Each number is 128 + 32 x the weight over its row's rms, rounded and kept within 0 to 255. Layers, rows and columns count from 0. Numbers have three digits each. The size before them is the row's rms in percent of the matrix's.

# down: layer 4 MLP down (transposed), 640x320, rms 0.188, rows 541-639, columns 64-127
# up: layer 4 MLP up, 640x320, rms 0.173, rows 542-639, columns 64-127
down541 105:151200100119166129168131103074075170140150145125135124116136141084131123170092159058095186112129172130152157125143120119110097141120143117167116128120156104113104114110135104186148135186130168
up542 097:112139125114120106129181101082140161177071062126133115152119160127075165089172135126161113099167180186121131113117086153082166132165092110175084123133170120159128168102101135140147171089102115
down542 102:139134126139159134036135185120116184032166176149150091155172144132170109176099150134150110124142093123160104172123140066115139188068140130108132105093092148143157111142141148082125118123108126
up543 100:161117119111118151097133154131134116142120172128171100159131156159099146089147157146100097139167110138065112124121150125086097140151121210176071128142081091126162153132082155156123103143105140
down543 107:108132125122141158162108118139096123120050113124106137174167169095132113071121161097091153090169138151090202158157141137194125092107144125144007113109134136121095205178125111112110150156095117
up544 096:114123149138162092170092153151067178151189140154165115073151151149084116120080157105150142102154156149093136231067168152135136154152076148135167071099127090099152117123116105090127127085152147
down544 101:153127157156118021074048097138154087102111146067124161116169196079076121110124086095083103122120160108106091135076142154119160185072143140179172096154105236147143146155110133086136148155154117
up545 099:188125123080142147128116123136117062138093192103124141141134100169130128150144137146160128187130105123112194154132123112099104159124152155187158167138101138148088111128079131147131153126135128
down545 100:076188129149120119093167135150126187117109140119110068154134092150114073111125135148164106120127087169153163110127100112146129161188089179148117067119150092123078138158128138163125094157118108
up546 093:116146081145144111074140149167183141109161150115111162158149158092072186091146134152157147077165106146097147131150025178118077095126156086087169132163088094090144137099099155124090130120149172
down546 091:192095144174200134142085077135106154140095103156129103149061144180152094143119163154086090189125105106156099088161154111131135107159151174124110150117083099117127157097167146110144106147142174
up547 104:126096086184174111106177172132139156081090091121119121142126124137134117159184188134093118138152111155140170122065157128097109206108086149139102138132111093139119111167084137151135101192144121
down547 112:123128063038177179101162153105124089089103132157124168102128139158135095110143154096093119156122132129123129169073102170182115138121117092200156124177102175137081136155157122153176127087086130
up548 091:080158063156067129145134118128126144103133122185080139133140081149109114128154143109137166133128187130134145149126180152115143156051121132136160175057076135121139115105124153129100149180085115
down548 090:094134190083108114156129179116126121158146127080139117204122151184109126185113124110121153162116111122096123132101104093130182129169115125065100132145112165100079117116175179126127127145162103
up549 097:145111140069119127130147101149141128128130079094110151126138128078079131131134095093155121175118122171136114097134139147151112121177112165155148092114145149165091147098093121155181102074112148
down549 095:131121174183118174128128139078123148099136077104110093158128106122172081111094099124123162096164091136125175140127171130132142141145177158116117119111164038135140125089180134113089081133164194
up550 097:142089134153214077151139103119138108083156095143123155152089059085071105101092102116118154168111124100146116125180116122176152179187123098055122154131134139115121108139169083099072103116145118
down550 091:102154134152129113162094105105183150141162104165157075178091132178097151098135110115112147117151155135170111133127107090167065070111135158100096145124156047128136136193136161089156143127163113
up551 102:170162146052071131074143134116135131123139166143078093115110130077105127143126127122128192070025072152109146162081100139069159127123094139154124151159080173101148148200128126157156161109145179
down551 104:118081153063142113079159105145103122124106148144107145153137111142151124139131148035141128121155102158166119128137114119132188095130175076130149083145137170087138120153160152098181115160193083
up552 121:104101166097138117153161115154068118073147133108093181105105178067175093162092150122122137106094145104140101133113176125128108105170151100089137141071193046175208192143167177137168154086096203
down552 106:126152137195123149153146148137130164129130125137134103136115131062104132158113117165135177124153109130130075103086148143094148127124119142150136058070142000143092114151168148125127093143074123
up553 104:138140142152156186117163208121104138094186167158163184140101137089123101113097153164117107109097146126094134101110089061107183187181153099116130170129097161191096126173185123120108113195174103
down553 108:105168139188148167209143099066109141139106135173168186088141132145138116123150171126138082089160126134084087077146139139163156128125151119147138143092083122118133095188143129114113095109123157
up554 096:153137159077100106093136125113201157181129101138162167169103139096146129128102131071172119160095136108121093035110154126105145169117098138121148098110108094120148161120093056077150107126122105
down554 099:140146060156136084167191185122089119082122149108098110119135122138177134160100167171141160126087102127096100146153198090114091132081090104157112134152132166207121112104164193143180144163139124
up555 095:111140122101060145088102138167067110109126149150172151096121066136138106077162113159120171092145075144116162118080194103138108126154112131191145118189108115153126127091164165148106088108145163
down555 094:100116138110080176157106109120142141163170169181122119123144214151133150113159132173094110105122119152147142119176129103130100162128122126119070125194085122145158114101134132077087084134171054
up556 104:175122152135137104133127159178056112116136142078063151098101210084142108117139182160141147130125115165108131164166132162142086180163126161110104175087136115131121184124158127173139128107143160
down556 104:153118177104160110104120137186124068069170090101120076137119163100133120080133180099125184065147132146139096127113125113033101112110164148155109145115131075112169166089112108115178153152137144
up557 096:173165090179175126164110130043122090140167158073112070103125168111135138123116136124106154160127132128145144139108131133133169161091099150103192189134185050123145101132097141136137081171124129
down557 092:145112143162132149111161136115148159097171123163128177166145089115113131144164114156114135148121125174170080188157117125102129147159129092169163138065113142155087092070085151139143184098097116
up558 097:144138143148189094097145112166136133104085104082108065157097174087107128140136151111105149135131146102181155096133131062086148126070177099088175107071110093132164157106180125143082123080123167
down558 095:084140113123137137101106105199123185062160117095132084169128152113135121130118167132159152128131123169133189105098178149089133087072088107176157108139153128139128154170146138146128117126120126
up559 094:089118112157134109077086114144110168141119178137155113143118146164146129111119086127135107135091153126114092075214114163106071099159123158188184184112098086130139097100088130089117118137107125
down559 099:119146114112169174117158159135103115107155127117100160081091118108131127145156140129118186125069107123201088155061105170173138108121184135125201107171094125119148126120161141074110141116105094
up560 097:122140149098090072104089180111091121120137122098144118121117133110162121097067171125074147139183177166111144145140148108119131108162179168172078135186077163130134120083123122102058209116127145
down560 103:087082081154126115143138147109139075114130100142169085169161085156158119135142142174162093134163128207127113092176071180165128111114074146151157148083107133062104183147152144180153106160165105
up561 102:146105098163112171141155203095111125051070121154031206168156119127098136143109120124106151142153102160105119135178128102064046144152127121074158152165127165115116082147128124140129164136204165
down561 107:149166180131110127165170132185077117124142160123079109119144157094154104117103124136139154215133113185141111198115101132133077125150183133162149124153133141128184139129169125136146128161089104
up562 107:080117079124145172107158104074151186180078112151168108127172199147142173169119121162180148070116188113103088100134137126112083159117177122101122143117093089144092124111006114119192132110133114
down562 101:118165145118127077135090139151163126168094147126108143108128128081174098102061126147140134107123142197180128196133103152145147073130137118166132134150160145103083042139087158156186162142105071
up563 092:114179106118141089129112099129128151175150094112129138154119099092072040112111127086124108131140082164093096116097015111170178132074099136102069098167159141083150097101149122121100166123116150
down563 088:141107111149126108165050182113099159133097186082142116135036172159133204118133148131155137143153160124091092134092123141152150099143127166126183161128129109118145136136121174128115079106124073
up564 105:087079143129182122122125164167085179123159102103170112115187145150126166193132066140127087136139148098078126126081138081154125146114163105127110149136129141143162112131130140075143056106098110
down564 114:104110156108115113118094104143150103114156122124126130083107115145103129186148100147120186070173157167087122065106103113172128170101121150142110123166116174181139141105109110123130168094107116
up565 104:148076161137156109104157114127081102188175083150143132078122143060142038144175176023119193098119113125129089147085140143080169140118085160106129116184116142129118117134130143142154138148083200
down565 112:143126134109175175141134118159041134097146088144112177094082093141122179125172228089121121206161187126139173149088098111121159096157171141120063112161105130081114113151113083061129145106082105
up566 102:126075145136134142173159118113123112121123155099129129103107141175141131137107106118171142105118125112149161156088159111129160072143158155088171163138067209120190120082093106079133118103139186
down566 101:078128126155152076129148163130135122097138127124122069107097126146095130047103152147102180157097175084071136100143143099174150142155070145134153132121098144113154185149106093150155108133155108
up567 104:079120107139143109138170117174144143074134110128134141117139079117174151112090137142093077203101107148143185139106152140120134140108112111151137092191125109097098116141120126172093087114136141
down567 106:152128127104114106082104137101107070122128109130119105121072082101123167127102142155112067152185139094139152104162130146182127108146102102125135135085155171090094174148135073131179129161091086
up568 097:142158136106099193113113174220122135113120182105077133134088110135173097138150105084094058164115115170051160166093103107105135105114130146131175095142132075150137120146147170120113119069132128
down568 094:105138120129094160120135109147123157142148135153181134119099123133098107092060117091143177191122137182108085139091117124158172074114153134136143135149107153168122137129175208096163178143116104
up569 095:150155183106186116151190147146130133160105101129160139151100131136115081090136081100132145128144142074155137083092126123100143115141194135117117107159066123157105150178133132122108095133198127
down569 097:092135168098148129122160158130093116106100128147131134168181164149093093057204126193136185203117170073143139116075121207119110147137130148121135139136127121089113116180141097176119104133119147
up570 098:112179121134124138113131106171174087139129088057127178105114127086066157085093173113102164134122120125130146100152156151103116119098144198130127173137137156074144125139156104091119102060119125
down570 098:136085164113148127090182124114127151134101112139124130170177152100174121102137127141109082136144142093156123142109085128163149152127087096112139108108164087116118140121123144175193157132095174
up571 097:115159129135149124108107133133167078130061165152111113142090104117106143116138074130170139133138170143167075145141073138125087097162102133190143095138150184164173094065096118129156190088132170
down571 102:146132098088116106170089117153155155145110055156135088152136155140120159145120122104152087153180116088134167143188170097189129091127096202134085114090112098104148088115136122111132135217126150
up572 100:133117137161140195117134161156202181059101158108134132109156128171112112122170117167119182101107096127115144166127140167086121110135119134145122107173130059120145091180131076133118152162114110
down572 098:147138110122153119096120176123122118083166132102154195143085165112101088133135065114204114101101123100130199118161081098098114121119131116085159086150194107156115106116200133147182132100101133
up573 103:190146147160174151073195173179066136090035156170212109119148189133113117179184139091163133134094129143161157118127148122097135075110082129159127113111082125122067116125157112089128113106125125
down573 101:164110145156184120074122109166142138105110089147171100143154194113088144134100158137134172155111055151165180149060123153223120114156086136131078079093080118114097175112156155161120134229127158
up574 091:223097101158169108109137065117147092120099116115112086150157089088078093117165166093149144127089108085113121109078075153089131095145162096133130066149193082118130173158142151138093164164115136
down574 093:130196127062142101136115117146092151195115154146138195052134092130145114128095121150129104162161086137103111124157128193165147086148205164085091105051116159184084121166098120170164132088106084
up575 095:140102090092075121121106122127177126097176129147124180136098131154154166147157133110109149187159180133132112113090117126123119143159123137108096120159150131141170148178057136094179101081148140
down575 088:126164101137141149128103116153147165130117106167143141148119129132108108121127140108099159109123138121046141125150147126058115123129065133130157104157144124137214187163138147086094136118138127
up576 107:077104131146143061133171114107103190107071120169126090130124176163150145133088147160173095077138198097072129142113125091139137104140062103104133145124100152145114108104034122150130145120106096
down576 106:119094083149126106186170127170152151166129134148086142055141158141160122150112144131136142106172143114148091142137109190178113120134141123099117175148138175103103105116120128149175058140064133
up577 100:117114074080185160072160150179116117094187145122054081186155100124094160138135153172137072148104114133164170145106119127126136176150151136069173114108180094152133133110108136106132080172101170
down577 100:146117107134087154132049112161101067117143112098126096153148077139150091157167054107099093169120193131091122134125174135140076142152146138134166084111116117135154177120159092117132090086134103
up578 097:105080113143092125160119127129160177130169094118083113154148148131114141174124196145161084125073110142130109149181099085143158122102159113149101158152167097114105103162126128093050133100142158
down578 091:137093161130094189143160155211127178077150166128102107154144094115149131167097114133113183156128108135165056072169136141111101095183169120137126146151122117127087174138124162137149137117076095
up579 103:134157149164156119115182096164119113080094067159029158120173173140114079109175167177100193053162103092163102121102125099142122126135087131130156114123119150106142139149154143060137111156130148
down579 104:154156154119155079166158130120188129145137083120144092132106194137135158158100079158129172135100151100149161111084132149133169139035114091069148101159109123178143156122198189105081144076111081
up580 091:165081110152160137170098140116119074106181145161068190098151134158115032145162085153100122143134045126114140100118111123157149114182166131078124174114152127141125123080127102112143123093158152
down580 096:161102110136095061137119100071153148178129196155158059142108083079072109139158113119151146141181158090162154161164150115127087118047077060109146128124085168104161160202078115135111064152196087
up581 097:087106156127110121100153165132138139083054162176127166119104094085104152156117141175146124128173095088200132071170110062177144137161168134167107165194064110157102078133098106066098124154083128
down581 103:129138143059079096129225171115140080078125055131082130127157122139142086168121174159077122140090173142160085153149147167175172116121109144121084140225156151104144168152100129103130112156148118
up582 096:168104118174146109147114129112124154149091131153141110097137158188139213138124112117103123163065120133124133121189082093184099122122108176095070121192055120059154129152071075154180134069152151
down582 097:161125144123153106151121141114142151148129143077200087194129173114181114052095096091094182138098113124111199124164129187133098112134131169102108085092140080115117117146128127132196154143162095
up583 097:095088187181150104160157095117106121190170042156188140115117108133124160132070173092171145173144085124046084112122077161083080151112122191169152149147183144132122118133062124132111128118169115
down583 097:095197104187159099129167094100173199078121110154083098150166171131112154186140164111133124166122148113134113105082182140180109141172133170181100109168149108142120054164119186147116137152063160
up584 103:171076123113168152106106122105121164109090138150064114146066059067137091131139121155142135098101098131132139126089113171085185128115117105122158083191174105157128092173153105090148142133190126
down584 104:125040104091092154146129169171154137124082160127110128099110114145148112143100092093106134177132168135037084152191122177133072098141147130111156121130160176110099033088079149120134123129111154
up585 102:133100176076105178116157152162122168103152188131122089122144158102101150117072166123086065122059133121094094148156128123103105068126130103105083177133166113120122106069086109099130116111142085
down585 101:163124091117159157131055155144111110128030147112085103114112165150165134131223162139131138151174114211132128076079057122173115088120184142135142103185093135099104128140204142104176120122094115
up586 099:116082097148204124086156095096125122154113157103102085139077110156156144093111104122142173140073077095113086059154125119066141162114104154161142091160140140111109148183177129087102141157069159
down586 101:101141151068103104090138059120101218181109123125141104137123122130125129122191031094129118151098127112195198134065121162126116070162139101100125145079168133172158139143079155101087174110139136
up587 098:175078090128144080104124143098146161131152115113122126120098154095167186137116166156136176131056129109076133148145166098071126104122136077158132138136143083091107129160126108123165105167190173
down587 098:193061104139157079139101134179145163149189111140125132147183184110072148147104166181161140178134121118088134148121165170079105071105132129214098123199130204119085120144066166102122107124180096
up588 095:109041137130080143110117133062136161110172180136113162168050063129121104068123120105086128104109148137136177151130162100112150105124131113168094132107081122064157133116170076147072144153143136
down588 091:126190119094191130118193065164107113116145139051133140162173126120124111138138165103149125167093090106133170175121161087072140103097127137112179135132106180158153099124121078064130165121154104
up589 102:149113115113170117158081147095182143110113124171102115183151172141112070176139119113175117108142170118113125134160103128108129157138140156123072186093102137142094128140090143142100088148182078
down589 100:143139104130092131145165147123084128090147115121132076123146139082051087066101127196152166139136131105174075106135169178109173161164124132087080087084187134122119127093178141148101177174130033
up590 102:122051144140143120083111111094058084178075108144125146147174104063092137160122188167114110160161001147120179161129101106124141049088089134158182054124072090093109126145111156127144147111098152
down590 106:125135104130111149166117197101114158182155114130100085191152162135093180137091175118136099127168094131101108107135083121083131147055099156086137037147155114135061092108154137138157175156158135
up591 097:101158144113150147149081114116121092141151156141207101119135149080154152152132120151107177158121124076129125136088097122152111129082198151109123160154136040114135127122092101112115059095138131
down591 093:165170099133105193147137154117149165088082175120117097171116177100115094134124095113188160116100084183148142143100074158145190130113144174110208150154155144105140117118085174155143123114119041
up592 103:114119129087150137155150155121118148107078143059098074134108162139189156144136126167162159104106112092151149102075166169144086165137091093101148140156106146157157161072084108126117135110183208
down592 103:104114181086098142171074142107123166135093136125152108091134146185164127096136100140144055119184169188104088140143078123088125121114154151078144143178138096106162110127154112089154174122148152
up593 102:143141151113136072138130084174136118108079091116118141144126139132122171118157097118138073162108111132105106132058066117099165123119192149140150176144146196078095103102137119171155154193147159
down593 105:179107120124108155142151105088135109139094124137133122158144079184133166116100140092212180114194104142038091173141118132160142174113146148178181118117109099140122123075148133095172106160148126
up594 100:157133144095140120129103150152098068151120116139166096145135154081113096103130158080114132127154140138119144155168128152066172135147064144118094160141127115125136122140103097099063121197122092
down594 100:120131136081155062138106137144156113107129083133167133098065075085133078116132140083087154154142111143115117082144105170167159101164109080147171157097128148164126134080118076117116169081134124
up595 099:164073081083217139149139096082132063080164128142128146167114136149104084164126107191112126059114151161124145087128130079132112118121116154129082109045109128129156172116092182055138165152104130
down595 095:100129100169118141103128186110184107130185174088177041141157098096132135125200111102119113116173113129075153176178155123100104078109134117122128090144189156119137073086136137096156135162134171
up596 095:147128158106182129108172137116085100111128116104167130132141168123103139096107121164102112060100152061141150108157094148179136132138176058142146119128132111129183155167104102100111077130101130
down596 091:154121127193087153099104124175115160089135095108125113160110115179129072106090041154080158162126169130100157148146133137152202103107095172171094091099078110072083095159130121139154164094055125
up597 105:152107130189112184103164116106113131123091176124130097143142087168104173161169197135161113187137106124160089087117155128156171119177092059191157189109096087141131108110096083054113142125152137
down597 099:104133180128107090131172175106145122152094097095131091155132134115118077096117169142185147151162123155145174139133079176159093150134117106119098151093088091110090116132070129118133106165108088
up598 108:115096158179120099179128117101154130111131172069088149111140105154123128139132167141154092099136086117153132137117072046082151065131150102125166099164137132072169089104114149125139150073091148
down598 121:085164115155114148122122133066137052141071144139108180077085115140161118171024143161149118079152116127144096091109134072158103163137154095127108168151166176122118133135126130135099148120112114
up599 092:136135151137128162130181139127134116101090120198046125140118108109137170161103110172140132136144142108121122126159115081140133121088090106091107159168152168078119136129144141096132188147025080
down599 090:045157128100073142198179117118129122093051157125148109097142208192131161179155117142182095093119166106102114134111164135095130176130129138144128120137095112130146133136140138099117096168122134
up600 096:104111182194096171116103093101210092123107064156102142181111151114105121134146137167167173107095145092137123128102179118112111089135156153154202171073100150121149082186094178131032179131161153
down600 102:094192137098107103153059143123157085102193058158166098085085115131180117148111132178161148072125133142138108180140131138126119143149152141165094076117106125098110107132132082189162105157176072
up601 105:088116159056148112143078121111157182126117131099098142173087125158093146181077137066176095132113121140104092114150140159112180081139138137145182107140091097106131103104078124164176171072097071
down601 105:080141093097134141156098105113156155150116151168133167162106142149113085126126100181141079159124109150175133125116130055131148039136133151110153159112171172137140139090145142123108142138148105
up602 095:130220102124095062092154173096115151131125143114138179106112140116107118106193156113153113138173118125181120101111177133115145090114128117201149192073136150144200114136062134135084123148055156
down602 101:140105194128183105159111106137193138126120135107079133122120138204164129128113176158161111135150154103173140092069111131106138139169166122068155151164139119096107154110135121091139117180133113
up603 097:132163128191146130166087075168135073133075136144153146082140115156155110146099145158143168144131129128145046106054153085113200126121078114200132148109141097153111137123131174137093129102197094
down603 102:130137153215113145050107174122115121178139077141077135090136123100117132110124134130134210135148050138066109163173115089125140118042121165116118169132093168078090068153137102118119172033165132
up604 099:170146084164135107113055088137126107094123109115144070140054149120161082201193104174163070097143132153162079151104143046076113141120162165121118093145044154136093097173109156098134099142147140
down604 103:143080073115025101099069159153088116133133118127144124126112140111112111096159131168099118097133074115139135073118102075186123109180126101174111103182139190144184136103148076180128124155092139
up605 103:097124111144149098146155104137171117084121092122095177140119139086121160215167106120124224142127086119123088103073117118132152174071154152119149081151096153089096113111129055098114119135138131
down605 096:144117179080162086128069125154113132149088130185161113146155111139111108104185085125077112171147156095150186181109152092196053141125118145125116147072136130167064168117125140186151134139184099
up606 098:103154126153090155144171153168123107092112089147128086113140098121163192192107165101082130164124108107171106101117089119105151141182171143138111143123085151151149190135137220107087134120152158
down606 093:175097090133154096134128153123149156172150093080072097163125094077159052158190086114139165063129125156087073173125156176103143117193155087199126133159114171188128111118144106119129086102117105
up607 102:131196152124120170092114217106184173132111146135143098149096057206144090158097205169093096128134156086131156055140099053058124161130140170126099150169090154103129117089131076188132153158151090
down607 105:096183160142112129071117158140096135154137105134150061132124133144102142130116155143121075158187193142142116121142116173107144106083129081049142093158143120166107138092163180134136141141125217
up608 109:140078152107133067085227173151145115138045070149115066088174162076101036145172078147129114132104107108136124160117139067091130137129098140121194145121190118133136154129152105097125160075066095
down608 111:149149068116119200126103115139105159125094093158067095120134138194136113098136178189159077129123152144153157176115140110103241135095145099108177091101153085075143128121125138083137097121151084
up609 105:111104133097067107057145124162118096111137151138127142097158079156214104154063110083145129148099107146120137131145121089118136127123150133127112190158165142098109096124128090088157120130168171
down609 100:108150103127123095164053195140072152141081082138139104092137184120117114105095168133192162137123097100149106170088163130083142176144066165159131171101139075168110076111098105144167185156116144
up610 102:118110147110145106119123164142093171128147144194150105124175119113138126130102143133153140086169126132092105123067143155113113131172135103175121122087105147129132150101156163112208148084095150
down610 103:113155137134145146141118142116171149134134156234168140077146068124199146133118130156093128126143127114101097137139103158169156117189105067127147132135098194109075106136170072133150064181068111
up611 097:088137152095141128109135127110107110138079145107133135096183168092133162076110082116209148129129196130114139079104126146085151077060142150164120130153131181090158130092138106093147157177165095
down611 099:102156150136160143141100136093136111099098155118169090105112149105128129148149146118092104177107150204133139154130090110109197143182093102153121162147130011153123107165197103135096115197129151
up612 098:116174151203095076107182106096111155117100125075093139158133102118058112143134130129203086130161095130133133120113122089178147065097179182163123137172136146141161117133167155115114129070107133
down612 102:155108167131141125158106115141167101146124092133168123141143086121113159166078146081135153144122142140136108124118138148223108080147121136116069121116125119127160158127166130139146120119140117
up613 098:117072161096203180119134141140142152158076123109131058139131142148146163211119164165103131174177119118065106108109153143059096122083158179155114121062105153125151117155133144119079127078098107
down613 097:157143125116156226139144168136131157158084140108113099082149146189134121149096124166164122181132129122076077107159179145186188085124133134081089153159125152161148120152174150130134104127087128
up614 099:159112070163111149153160106093147145135150092150197115102145154133181137138096175142211118150068150158120110108175085059133156189113113120101141144133137102131205137058077072128097143098160076
down614 090:093152128116158149141118148135145108130145111137121111137152159127150120152143130131145156151117186122144146145137074168117195171108090114084111124060100118130157124124093151142219140114122096
up615 100:105120138133090209141138130120112108060172176068099132169062154118159138141099075073127138156136121133161155119129090089149091131131091087116203175090129057156116138158122142128102067092145105
down615 096:114123118080055102173110157143105137163114135188115087088149105123070119096132123140154128154159138140084137149149134139219173080123120189152024111117108062116091119173166116168096142170113161
up616 094:154117163132085055127176075191138120163104097138116134098154122140203127182160059167180183071133089107100110155105073087155114152129154162071140159126146096144151136109134131145069154096130139
down616 091:134093078134079131124101150120096166132115139138117100104085141062160114142080109159153144145134141179141163131088070101155178128137108221131065108154127133136133126110176105155090179099125104
up617 095:082101136068169162116082120188151123121102127139177143124087111156094133096145124179193194165133136122118156074157152112106140130108109137151137139111117103113170097132139075199166116111093144
down617 101:152146119134161130172133126088142151088160110174149128072120156126125123098177189151129122099130139116120125038154103091163038151047186139103150137179103155094142092151093117138153172152132138
up618 105:136105184097071206135121131154149200111193139138153142149091148176118120153141156189155138157148140141097079159171079091111068143151130099137127136148146108119112132140110083083175103111184180
down618 105:137163126127112095073140119091128099160142180136130124094161112160159083167148094120091118082102104120114067118127187130076107135124110189193095116134141146152124147125092104149085102170103122
up619 099:135075118035175145105163123068146158112123122119189172148083157116131083078092150128160133146065121157145148087147090158140087073114115169138178107164097104095107136118126103115112158125099169
down619 093:146143133169138165109120121128088123115168141176118108179118095136130125159140120076140173054187072090138141122092110112134157157044097122118086171111184169092149218133159171136108086166111148
up620 097:143137181101085145059160126139126152111091151157066112116084135119106085098184147139087128068081149091122135085133132167101150057095174172112159180174099112122166144125126056137133134145139092
down620 097:159163101102176129140043154117165148121070181056127144129133108104127107136100153140157097117142161167113137153099130087154107111149166148156124105157158120088077108174114175161083135189143099
up621 097:164152150080048167175158125125115136118157101167109164117117147143142123144193157167093189154087128108086119108121137088075111127112162101147144173082135123103117090094116121127109059085133086
down621 091:133143134106169105134155127088096147098114114125149135143086114108088149144119091109143158118112112137157120130137179182091126133097160165131140118163113056170165108128132111108084101132106085
up622 095:156154132055137134171150115124125098146158177168126143145169171080144133178183115151135127119145112131138134112150084114189098145140122127144118109154034182126128058087155104147103149082124076
down622 093:129141131108087090130083114177110146189156115123112163136107099135189104096080137157095122074168152156134160101125151108142147150109134104107151101138131027087143168099182184118174106202103118
up623 105:140125151123111100133110052130168133085125196127132118173151111109104176093119132173115153125137130200050065160076123162099084086153120118116127091164104163134119131066118124073142175159124145
down623 106:096103058134201126116161063099114137171161110154152127170102118135126119193115171105116106093118149086112078133118120114146153111137111201134152095083169161096132160186141214045133073116111103
up624 088:189160092151082167172090148128130161085067143165072198118129138118128123107142102100053092143109122099106102118145135126133176178081200063163163160184110177131093165119169108146104102108157147
down624 091:070121105079142104169197100120149178186186133123174101116098141164108183183108163122144178097120141140123163096074092078136118137104099184130151113096117064140168146099138108131135124075115166
up625 100:109140186114130171121173160090157099116155153098147142142113110076138152104103126105167160114133167120086101130148122104119137122123144094121129138143138137086107149069175066085165109095095184
down625 099:204169063185113194096145186180143125142103117167086082162157131171110122175154124117165122140151136113071100157096104144109095119149182157077127096148144088117204107137164155072127088066133173
up626 098:161115136184124094127149139064104164119104163132152122106214117155122102153059158145097106141092120076140114075139107143109159143083105181086104118156129122066217162156128074123107099127144116
down626 096:146155107121120100151138085121142112119102145102106121096232134174104085089093120144095195113128138184145108144156153137108169105103123160069069151139088130164099145091112128139117088119066107
up627 100:160102172132112155147135181124132113114140124066172101084099145100123098157149101186111170144102147109157138101180144108095171152141106106129165124175072123126153138150135096096119142092120134
down627 099:152175138194121094181107154117115171079107096118132107097145129154140151144125123123146154158100152171152122120135138162116137140146124115106036138118184100156095152133170139108126065140147136
up628 100:173118102150104120116190119130146145055140154115133216201123183134148153171114137190073077137087159153093145107135124147124148147145135162126143132133107130122131085114175146055148135154061080
down628 105:086104124167137142131101151108149154132154120163169106184166115160104131163137103116116139180106130193126132086137109120115104144131178114100127123164128118178082130077134143138071057100115107
up629 102:180106144128090113133177094102102131182183113113119091187147123165151082108113165156133120131093137165097220106139108145096113077105135070147117158161117129104121138117090105058141133145147157
down629 106:110121151156114106164137164163122134167110111047162106109154083185119170111178080137109064124144126184111182138131116115156152114142116139189114093157177172128070088093101088116109090157151114
up630 097:149099153164121137164150196140128125088149124139114175115190136106133149132130127138146154159157081097111088147104141078110142084115170146121070047178172155174117141132116087061147133137205099
down630 094:118045100073160141158134046101137124149136115135145044113098172109136184111118122156147117084147219065114147138087097123146093146144134123059130098062111109167130035138188135149190153126094082
up631 093:082116180158166200148154139107129090167135167113101142143081082142152147140107080130117135094106135122138060094096090137089166150174132134134183126162108105127169115132139124091157175142168145
down631 086:128107116117126096113147100137154155087106131153098104183144219192145193103137097097147083118137141157146135108200149047149200106195142109123125119142133115168139032160152129081131165090148186
up632 095:102110133100125076111120122122156121117129192120172151120108088175178106147167156124132098060155154108110096081104130131162147100114099160151102120095154163200168075116115145108080119109139172
down632 096:130147146161130122104134150097108158094187149107142088122104155145128118139174124155116105178081094107100119122105080130066103146148156083137116108178153116124097143138141098165181142206142133
up633 093:069172128160159131092122123097159160079101126112129159102136101218164140116148139175135139137100109177077213082198152085100138145094129139132128087065151119092157120108136120187115150147092093
down633 093:123181164130138123118127109093142144142139149092113109159100123167130112108127148103143102106160138165107166079121149160114074114183130128184162153114155156152146131148095113118128102126129125
up634 110:159135144153120102165096054147165088157104156112097129106085151140059146129106159151118136087141128165155135061144201089161136163086181080174086127120125116164105118086155119117105188110102126
down634 109:151140131098084081113155070137103115141117110139071175137075168098116106099102120143094178110122163117094067111166196131155098150140157116129079143163132089208116120122152153147130105114126130
up635 102:149091138194093079128123136151109186132160138218110116070139093154057092077155119100099200156118091168153104174112164151097118129118116027162086109099159151146153141132089112167175130111118114
down635 102:052210157121119127196090120160159079108151154120093138198167145174080139145138171132149143098135152183166085199099107123093098139102105142123133153149175148097087109120105110095183125167099172
up636 106:125145083112136080115170167159147079127158120113152190110154173093217160135146127083154150112101046129115106153092117154067164166156156131190158153125157102151167200147122137154117143141171149
down636 110:149075143086090126090159096111142141120151122130083083115105096124111108165107092045137081075136138129107136148140091149178153115139094147145139125167134142052137084177136099175187138121166157
up637 090:081088132111126114116111150073101087086119120128128144143133092096132135102070081069150157103091123160135115100145142193058162207116165114103141149132096162146131101077049108136162122134138100
down637 098:191177123139110178151148157105137205134116125121097162162094180107185115107129131195091087127166133086070095124131144063168134137136086136126091076150136049127126109178159156092075084152096191
up638 101:087106089112077073102142054101114120139134161125154132073096103118160174142125151141128148096123141100151111092132095107080117100173068142103147195101135100061100111141183148139159139157135079
down638 101:137093165137106137131129123130149162156134131089113042145095151114137178102165067151164128120079099151122144147153129157102115121110134218126169159126175128154142088178141131142117118124188175
up639 095:139105061183088155153097127144077077152100177131171098166161073122157089072067147112133163112135117135102145083140188127108136164087143133108172113097103091097172091101118104148176116090142140
down639 088:104161124117115094125119114104126193168182111106077081147109098073070145096164108078134155153118184144112090186122098117106167153154155152142047073129108039082077117138147041161122165129110140